Weights of a small GPT-style language model, trained from scratch on English Wikipedia.
Size: 9 layers, width 64, 1 head of 64, MLP 192 tanh GELU, vocabulary 1024, 0.474M parameters.
Each number is 128 + 32 x the weight over the matrix's rms, rounded and kept within 0 to 255. Layers, rows and columns count from 0. Numbers have three digits each.

# layer 2 MLP down (transposed), 192x64, rms 0.0721, rows 104-153, columns 0-63
163060083078135092142102136064158130092100089104162126165175205113122130137078084128158110129180159155112097150158116178099077107075097177215160147196149141162163122097109154101128117162140124
139116169143128122144149110114151209110156056135200108146127134139064151044089146119161112057083098112141109113161120059192122177068104141103148144176072171125185160110140123161218085139169105
150124128144085130121144164130144086151151175168184107101210131171152129134108166121102076141151111149104065167102100169126130129180104087165132111135122064150123144078138150122113101170070125
145182125154134104138072125079123136126134134118117177169087154115178139135111096099099109093077110156196156128106132086140147136090127121146131079157142161090103109153136115111119136172130142
121104154135170128137116127152151149131140138089096143139102153116135134100133136114083108111131179107114137111163127151110146168112101121098154130142170161094131095119129097141110114119153080
100127119158144120108150119123115137181170154126165119132146139113129127177134142169126144100102124119155110127139080163123158132151114103169104124118117102085133157084195133112146121110071094
140094148076147148160056153144132103153148170187064161166169131100136130137101134174126116097142100122092136136217124148189166096136131123124107118072086103131102125145118132143109071145090145
159103104116147131096116128125084161064109059173147095144100128181129150156090092105132159118118130140174198136165132102159106159098101095151108146120140146145143076139099143152136131105078158
098084091139139134102096101134135137129069130095138065146135145117151155113166138136115138090131094087143116146142111153127129085170106167162116122154146103104123135138109155127123168145117177
131080158101090112102041114127134135154145104080187134158133103146097099132128133128165133162151112130132091101175108193146098116154164101194169143165137130131133109105145107068135115131135131
139124123104138129138120160122118125128147118097140122106095146138124133105139128138135141114127130138116129146110126128116150116149152123127162120102143119118131128123131098147091099111150144
149033171106137111133147062130118208121111102169099192113162132091159151125071078127128103134127147177151092162088142113017124113111121066144176106164195104171179123128097155105122152164085093
125149184063151153162116145125122091101126116067134118156183135152118100100160107128116176089128112112102119114118111067140089128101195084124140187140139182157129161159164152124123139128089104
135122107120127147125074162085126143076132157137134083163140156144140106172107091114126136178117086126152128161189147082101085148115060098165113161177164114134107169091116128101185041095207172
125112110074150140098098129112113135081138092154096106125133114128127128192107089152131137158114164123128153143116115119011122156121107117136161165103146126127178128092144124130164112122153076
145095037070081126101086133025110246108086082194000118143058157142162100255055057137111169094165255065080193028161255213054028139003094093163069195179083187194081004127157102140120119213177255
058118079152104125086211145172139127123134073137154116154155134136115180057162108166150160129098151134094130102134164098082131113123140193103078168111120167098080174131154135136135127146053124
096100170083113143145057110121151139115119164146149067153096135092158143173100118099140146099123116123178087161087124122099102135125154149133171119179138144156167105089153109103122148079097178
145151115141084155170086092209178108220170140136089095145100117090087122200077130137218111111084156147114083057155085052144109117081098114146171159159147120133116147055143125163162133096049138
108151115089133113154093116126129105162160139190154145137119127129111079162126129133132120139114164164141123146106071093135131121086127139143087124148128118173132161067113111155120123044197139
170101118074131135131201105099128194114110126085132132086152146089098101125084105132152118134160186161113142183115104157102092104128082142143121115181107119150105111118087125128188149158086161
111174153115161156181130107093121141138115185106166093151142079117134138135096098123138146109099120158146134110081103117195118108090161096098120142176111120123169157119124137152148105112105145
135152100130138131135094171201144083171168136124105177172150070154164083146130103108142156069144115119112125101137073130147083122057195110066119126107079145112163134079105145167115119144156200
156123187178147128138142126142133182113103141082102046168177094102178122155162097129076108108141112122108147121089114099108159143149118081162152116167130137084170129081149179121090156126113115
168122127137130137127117122142119132117162113151140084121154108105087089144136110089123100115114157162165135107109105144148177179121130116145134145143145129140132104093133119139116151149142095
166125162110113146156136132133126161133149123119099129102148096113119130115127109110167127145129156123128107088139086179163126117086119109166166137163136118098156125071103134167105107115128087
150138164163099129159087162150123102183195137141142120154094121114114163148141126133170131118148120101087122125149078114121160087071141102130128099134099111120117157058143072135098089120150131
109064161056154156132112132098087163073093104105181099144129151139072106126179101229147155176140135094132070106117120176162120084125136147193099165177154099068191146161143157107102121143047118
140091091107047169141149161132113097139142182147130158136164149094121159149107171141165090125144130056150093116148065158158127120149146095125154107090156092126112147147086132127127113129131155
121126160164140129138090071116140157098171154142158162117115133162129119110164086104144107162160095138151120110151114113161058151144136110137149121120127188131135103085114129079112162105110141
102144106067109137093114203109107108118164114116168115142117177154110098156037129136131157146127121188133105144172119151141134113133146103164073137124097089123110138081142120117119125143142110
119156172140186152183142200136082145067126191056154031166172064135141103058125138073137111055184066134148134124176122115120115118143142124116119137109084185107195123145115100146185081173126162
112132182108076056170082166107134111100122138125094185184061119082148154025156139045163148073143129192148129205140147113180161177138109093191149112139164049078111122120111117075151103138160166
149125115133198116153149108193191231176127093125182012124079059088038108060126180130186129145167138128115106134171112119102128119090095140146115117105152113071164090098135137107137164123174124
108129193087045164114185130124104105169222171142143165086187069124093144151046151112104086199168175168168049145094129095163141058139172130171141157050171110131173146106135068086133083161102076
155149174100118155143150122203120120207114154076092118037115105093112151151135120210129128146121127144079155128062113188078126136137156131102131067096143109125118132205146084152159162118083133
144101133171161117120168115099107148058139133133119157137136126142108125221142120118109095123102113108092140133083098121127132101193095116135170180192093130115109098137132125073145154116091136
119208185126147092069195136095136106177089131138158089118117138176090129134178052119083151138135135216111126161113128102195097144068109042091117155162097218084039153048151126115115133126159089
075130207100076147112219133162126137118130121095196182135115102156108143117158112099141116151107113103125073110135088095123125092099130129150110178144144140166096122170093106094109160141136150
105147129119095150100060126184145121134168159150137103103156119155165087147108140113154144152086121096124088131175123202216143136093127096120072135079098100122131166098120167123064119138126126
104154153125123120102175111160113125127117142137132142132143128146093170042126097112109126140128137168131151113047107094111154093119156062102164157155161136151146130171162075105086121148116078
166133170181137084155128152157105166061132170179041162143203137106102093192120132109074110164057134158133163102140066107130104131141164139171106126180109092119090092091150186042067127162094091
136121130128152092138102166160130134074113142123143118116146114074110120124097172127146120064101099163159089114117143183177137158139101126147117145179131148101108151107129136131153129113127141
085108150134127173138135146141096115136141172084119126081095158080110134078107152138159111064158173146181095120147110161169129045146186129161132126122129135127145167149145124109150132135146067
117130159102087166068126136147132136149090137172135152135144161119099198089110140133083135122140127129187069118121106140122148095097123074122125149121104104136131140119175131100113108147105147
126088111119130121092112087082124122111090146152190154065093108170167111143078139097194123203125147078174136131123085148178160065172104156133191184118060145142169136115111154105022151175099106
137139147120153139115110126146113138134168134160159118115120145139098118112129171151150127135162151133124125105143081121106114127098126146147148108160098176081136141110128091109161100101105161
134114129133218124184164135161108135132146128133122110099092078150149172001189100115123120184147145069178053100158177145083151123001138123086115102159125114093129188145133086161179145062116114
142167168126138095203126122161099125101164176135105116163107123114161099137127153150126154123149097097034146159150141031235103119122148122103128126122123093102097098094126164146133116095178094
132062121151146109119104100112055102111163120142149129139120172178142117121145142129151104136082106194202123154150064122200108123106122081116103136119166071067095130139211142149171120111083166
# layer 2 MLP up, 192x64, rms 0.116, rows 105-154, columns 0-63
127061092081105029150138085087143092145146040133133174058140105118125168127168120154099145152099148134139131149220129113140154113128131102169199142208119146130136136173117130162172128151055062
133154073157155105112070148162136136126146162143119112094123130150056105145158093146180171110105132139173131129105128049148119054155123112100069111095146144148141130157124129075190129163122125
101102138127099054123099087088085133105117142090101119099148188105173143132111177158133199102115111163146108118151095130173138109152108156146138117163139186151113138060116130148122073090154117
153083125113112126119148168145114157049123088116161080116154142170123142126186118125120116138102098120128105131133120109106127104140110189092139119115143150122176181168151096070141136106100130
111137134115135149106123133167115086117254060122210138122101115142128132103120158165135126117097125211150151101137065122182170137138119100099147107112130137088175113106126124096131127103106093
124102125127118139133176127115098152125123101071122093115059166092129130166152120118160161153128114133135160092111133097049109142156134212116169157124159163111129148093158104131164158151142112
105075107133123124104143134133094085143129072192119165073139105122142128139164166139099144121134113127135128137116117129130124102217178129089164138124149118128164125160129102147209105159097076
159088101087217137129159097134104096125145130111168101091172095151171122096108135103101134151157096127133117116077137109161137129088117141116110154161168118136154169119106102138176139089161106
118166105077140111158069117175134100130161115093176123091136134114166162146152178173180107152089125139082153103163108115154144089141091148129158182099180144078135159100141109127150130116138049
115138119115116143145111112131123107142181114100160125137107105123114118118157132144137146104093109162138142139160116126114147120122165103114155147127111143146112149093127148118129120148141120
118089113108176133144135039135084094144170140185141181085165129128154115099145128145133178087115140181148112146110097118108145166139105146112146133130164078115153137102135151117126131112175120
113113181088152136103035168130145077133172122029182137142153178136131081180105168135125150138146138141113214153093114029179097067108013123128097163105163106120166180165121150149130173092089111
108112133133144062107087141129122143131133103131127122086090137133139127109165147132142147135070059152119164176125117100078157132197151157099195119039134195107166184107147144182120087112119109
133110106096138082145142121117115137150146097149172159103102081153120169089122145188114126156124121178125129160111124131069133158158137103128117146096143153137154122125122087132147114090179126
059137128112182111143151114164125122166190128168172165100082117183162164085146170131141106146083051187146153119112033132139193147178134130159172112121173109018121164119164123149152095121110097
086140062133146081099182074148106156048180050200137115142156153065100180084094118139108176134110129135189130106136157103106138162216107101098109107137145158087071080141134142087169127048163144
159130114069175207133104108155118147149167124099145142122111086164241112123174235141148145095108051163185166126115096081177141099145085153088125148148143102118123184112133137126190093116114088
103183136113160088078086092209148019193160076101153179186108119083042171138099174116219107147094132202122136136218091099178148058057002126148097209068145134145124118101119165186145152094204081
124165089091161160167063129079138105120127131166146201126150105107093120134123195168170136146152096167162144168146086107150149097083158109109094169091147103145088138046101176139141135133122113
065104142131159145114152101152105089127145132110174088103137159124111129094150136128135129135126124161139072147123085129181113116170138153115176156155163121063123135108165132159138116106144117
118152132165168152165092129114144172138115107120163078120097077145172138128096157162118119151068122202153140161144067114153106113112111074110136139171133075147146128105101110140117122108171137
123094105096186128111140099206110142136101102177119108093096179130141135161147175082101131125138123132199134109124121099105097121133135139162137059130121160168115136160114064084129097137120144
172142152137146081119162057118124130104133129156139104136120098153152091104101148108059130119135091150142118138175090147216138182093098170159131129161154101155150125120104112122132078052191163
124105147107113110099164153152100088137167082175155109078093169145179131110125100069129085126129172155154153113127108136173149166140148086098126076142127176085132165142089076061188112162150121
102089103154122124102082130141097064113164125188108142111164138129134162181137153108171143133129117133109147125139127093185169180131109163162130148134099099088114121117123113089135103139112127
132123118109126120100127134154118116145163145112152096128087158147117138149122112100137134150131122138122136089136126121158090120138101129146110118147158160146165129112154109096151122135114135
119189135088119140167104072105119111134112135190093125135111143137141125101180100251160137115145089153077156122116109108157163151102060137139125156184171147053141090099135153073118117104096125
122158126087182142114226108121100132160130115082140098104120088126163123095142139126126198069118112112170146139127124125132093128096131095099148115133150146123084186066146147118169149144163115
117146128130163165087098144102108119103154110210084122138153152149163098157140102108131109103159072177172100137149102140142141183141134129112119159125117160139112116070112152105132130123127121
155167139114149118144096141108129085163186101170150125114119133128129147058099103127136142093153115117208149127130119084148169175177134117147152179099102134112096168105121097106117098118167094
118130174147154126090132072133151124104144138140183124118122218122114117176059146103153144162086113118185175106116115138174096089135121173113118129181174177097103155109114054105105155071118183
099149138156107052120102139149092134157140153143181075091163179097124100178125059128180168141121104156079110159153128098150172163126169126049141112178111240130111123109120137113133103131137136
118105110070150065152102142096193119106130043082107130120126083135145135122114130146124113129120149136111156110196096133222184142131087145169105184140188072153123167112123128162166164078120132
162151119141166044127081120131106133190100152139113190128195115102149123164112114088213179128131145116179199166156109103132156091128170140094073185071116118148078156160137078068193101113103096
136062130106144105098122126172133129136159116130158170127176075130142088134106134099110161123097044134114114134195087126162157137129137135079124101108160166184170156097068143096144101160122159
152109096124134127110143106162135130140170128076137228134135118142072102119084117157182126097127122169140162137146110118129124072181073108116163103135088141100168118163126168098167097137114114
145203161055135030124174137106114143215130068108114134131186176162063126082153101133095177239126143177114092136135081093231120153159185043130150123105142223126022109020128035136124081113193151
062120141151169153111111169120122158124120112144150191137158140155158075162058154171169161187099101144152152150068104087113105091101112115120149074135120178114110127051073191123165110169075162
061089158130121125144163105073172212101153127142116158075134141120145100135112111112130118131153121146165144129094126052095137145160157159157128116139154206129154125191133096113176166140146120
117114117097145133170165103124132121175105121128128177142138139116085111110113128151141146162139168141145127137112076097160151100118218039073130100096132159153174133084133000114153084168147092
166103091119167086147176111126129133138121122097085121134163109111126113156188165177169195165096123181133112075226106110104099037170120101119120130158129065120167122088147158110139083124112091
104140112130144110108131088165152120136180128123219095082193143112161139132101158161151113115122093182135120122102084124185152191143108103111133122147135171070115116083115113120120141111183113
096105107178219154140133096122103093198168142143132122107118159134152114180121153112154186115127160119179132156109131107159139102087141135112077139145126077102129146115102055110138163071150108
144116113099141108092171063149086087103088145126142130122107112165071150130101102144137148166128102128135116100124133102143134154143146137124148154130103105110154147114130142090168125125093134
128095098185114153054157091178092124043129131184078142126100165100153095140099099097159107105152123158153104114154069113141125139184087176113107130142105097147201132143097198116155146191177134
149165137122155157122076157170133161094162118144173130145156116133154118152096141167131104106124054151149121134150116089164156104091147130140120195128087132120130143089129106120110096131120126
163145116013153103113105104209104142109145116094132099125108109173176113092105137133093150183189118167154168075138126039132179109143040138161188162105152140134038141089123181094121089180124123
067138131115171075174133122176156176118132098088090063080099124102103155164195164119155141130110140141117153113106131090185108102119136167064153095144139138146176117098124083137129075117178106
127115139124150159109137085165115049172201133147191194105177149149169134129141158159150122097130053182159129099143066091146209138119151091093121136143101092128140133110107127099135094085100120
099129113122112134137105117122103132116163121137141114110115070114120164087197150122126128136127134151138143110142129093142172129147128103147125141148091090117153119110142130122142142057119113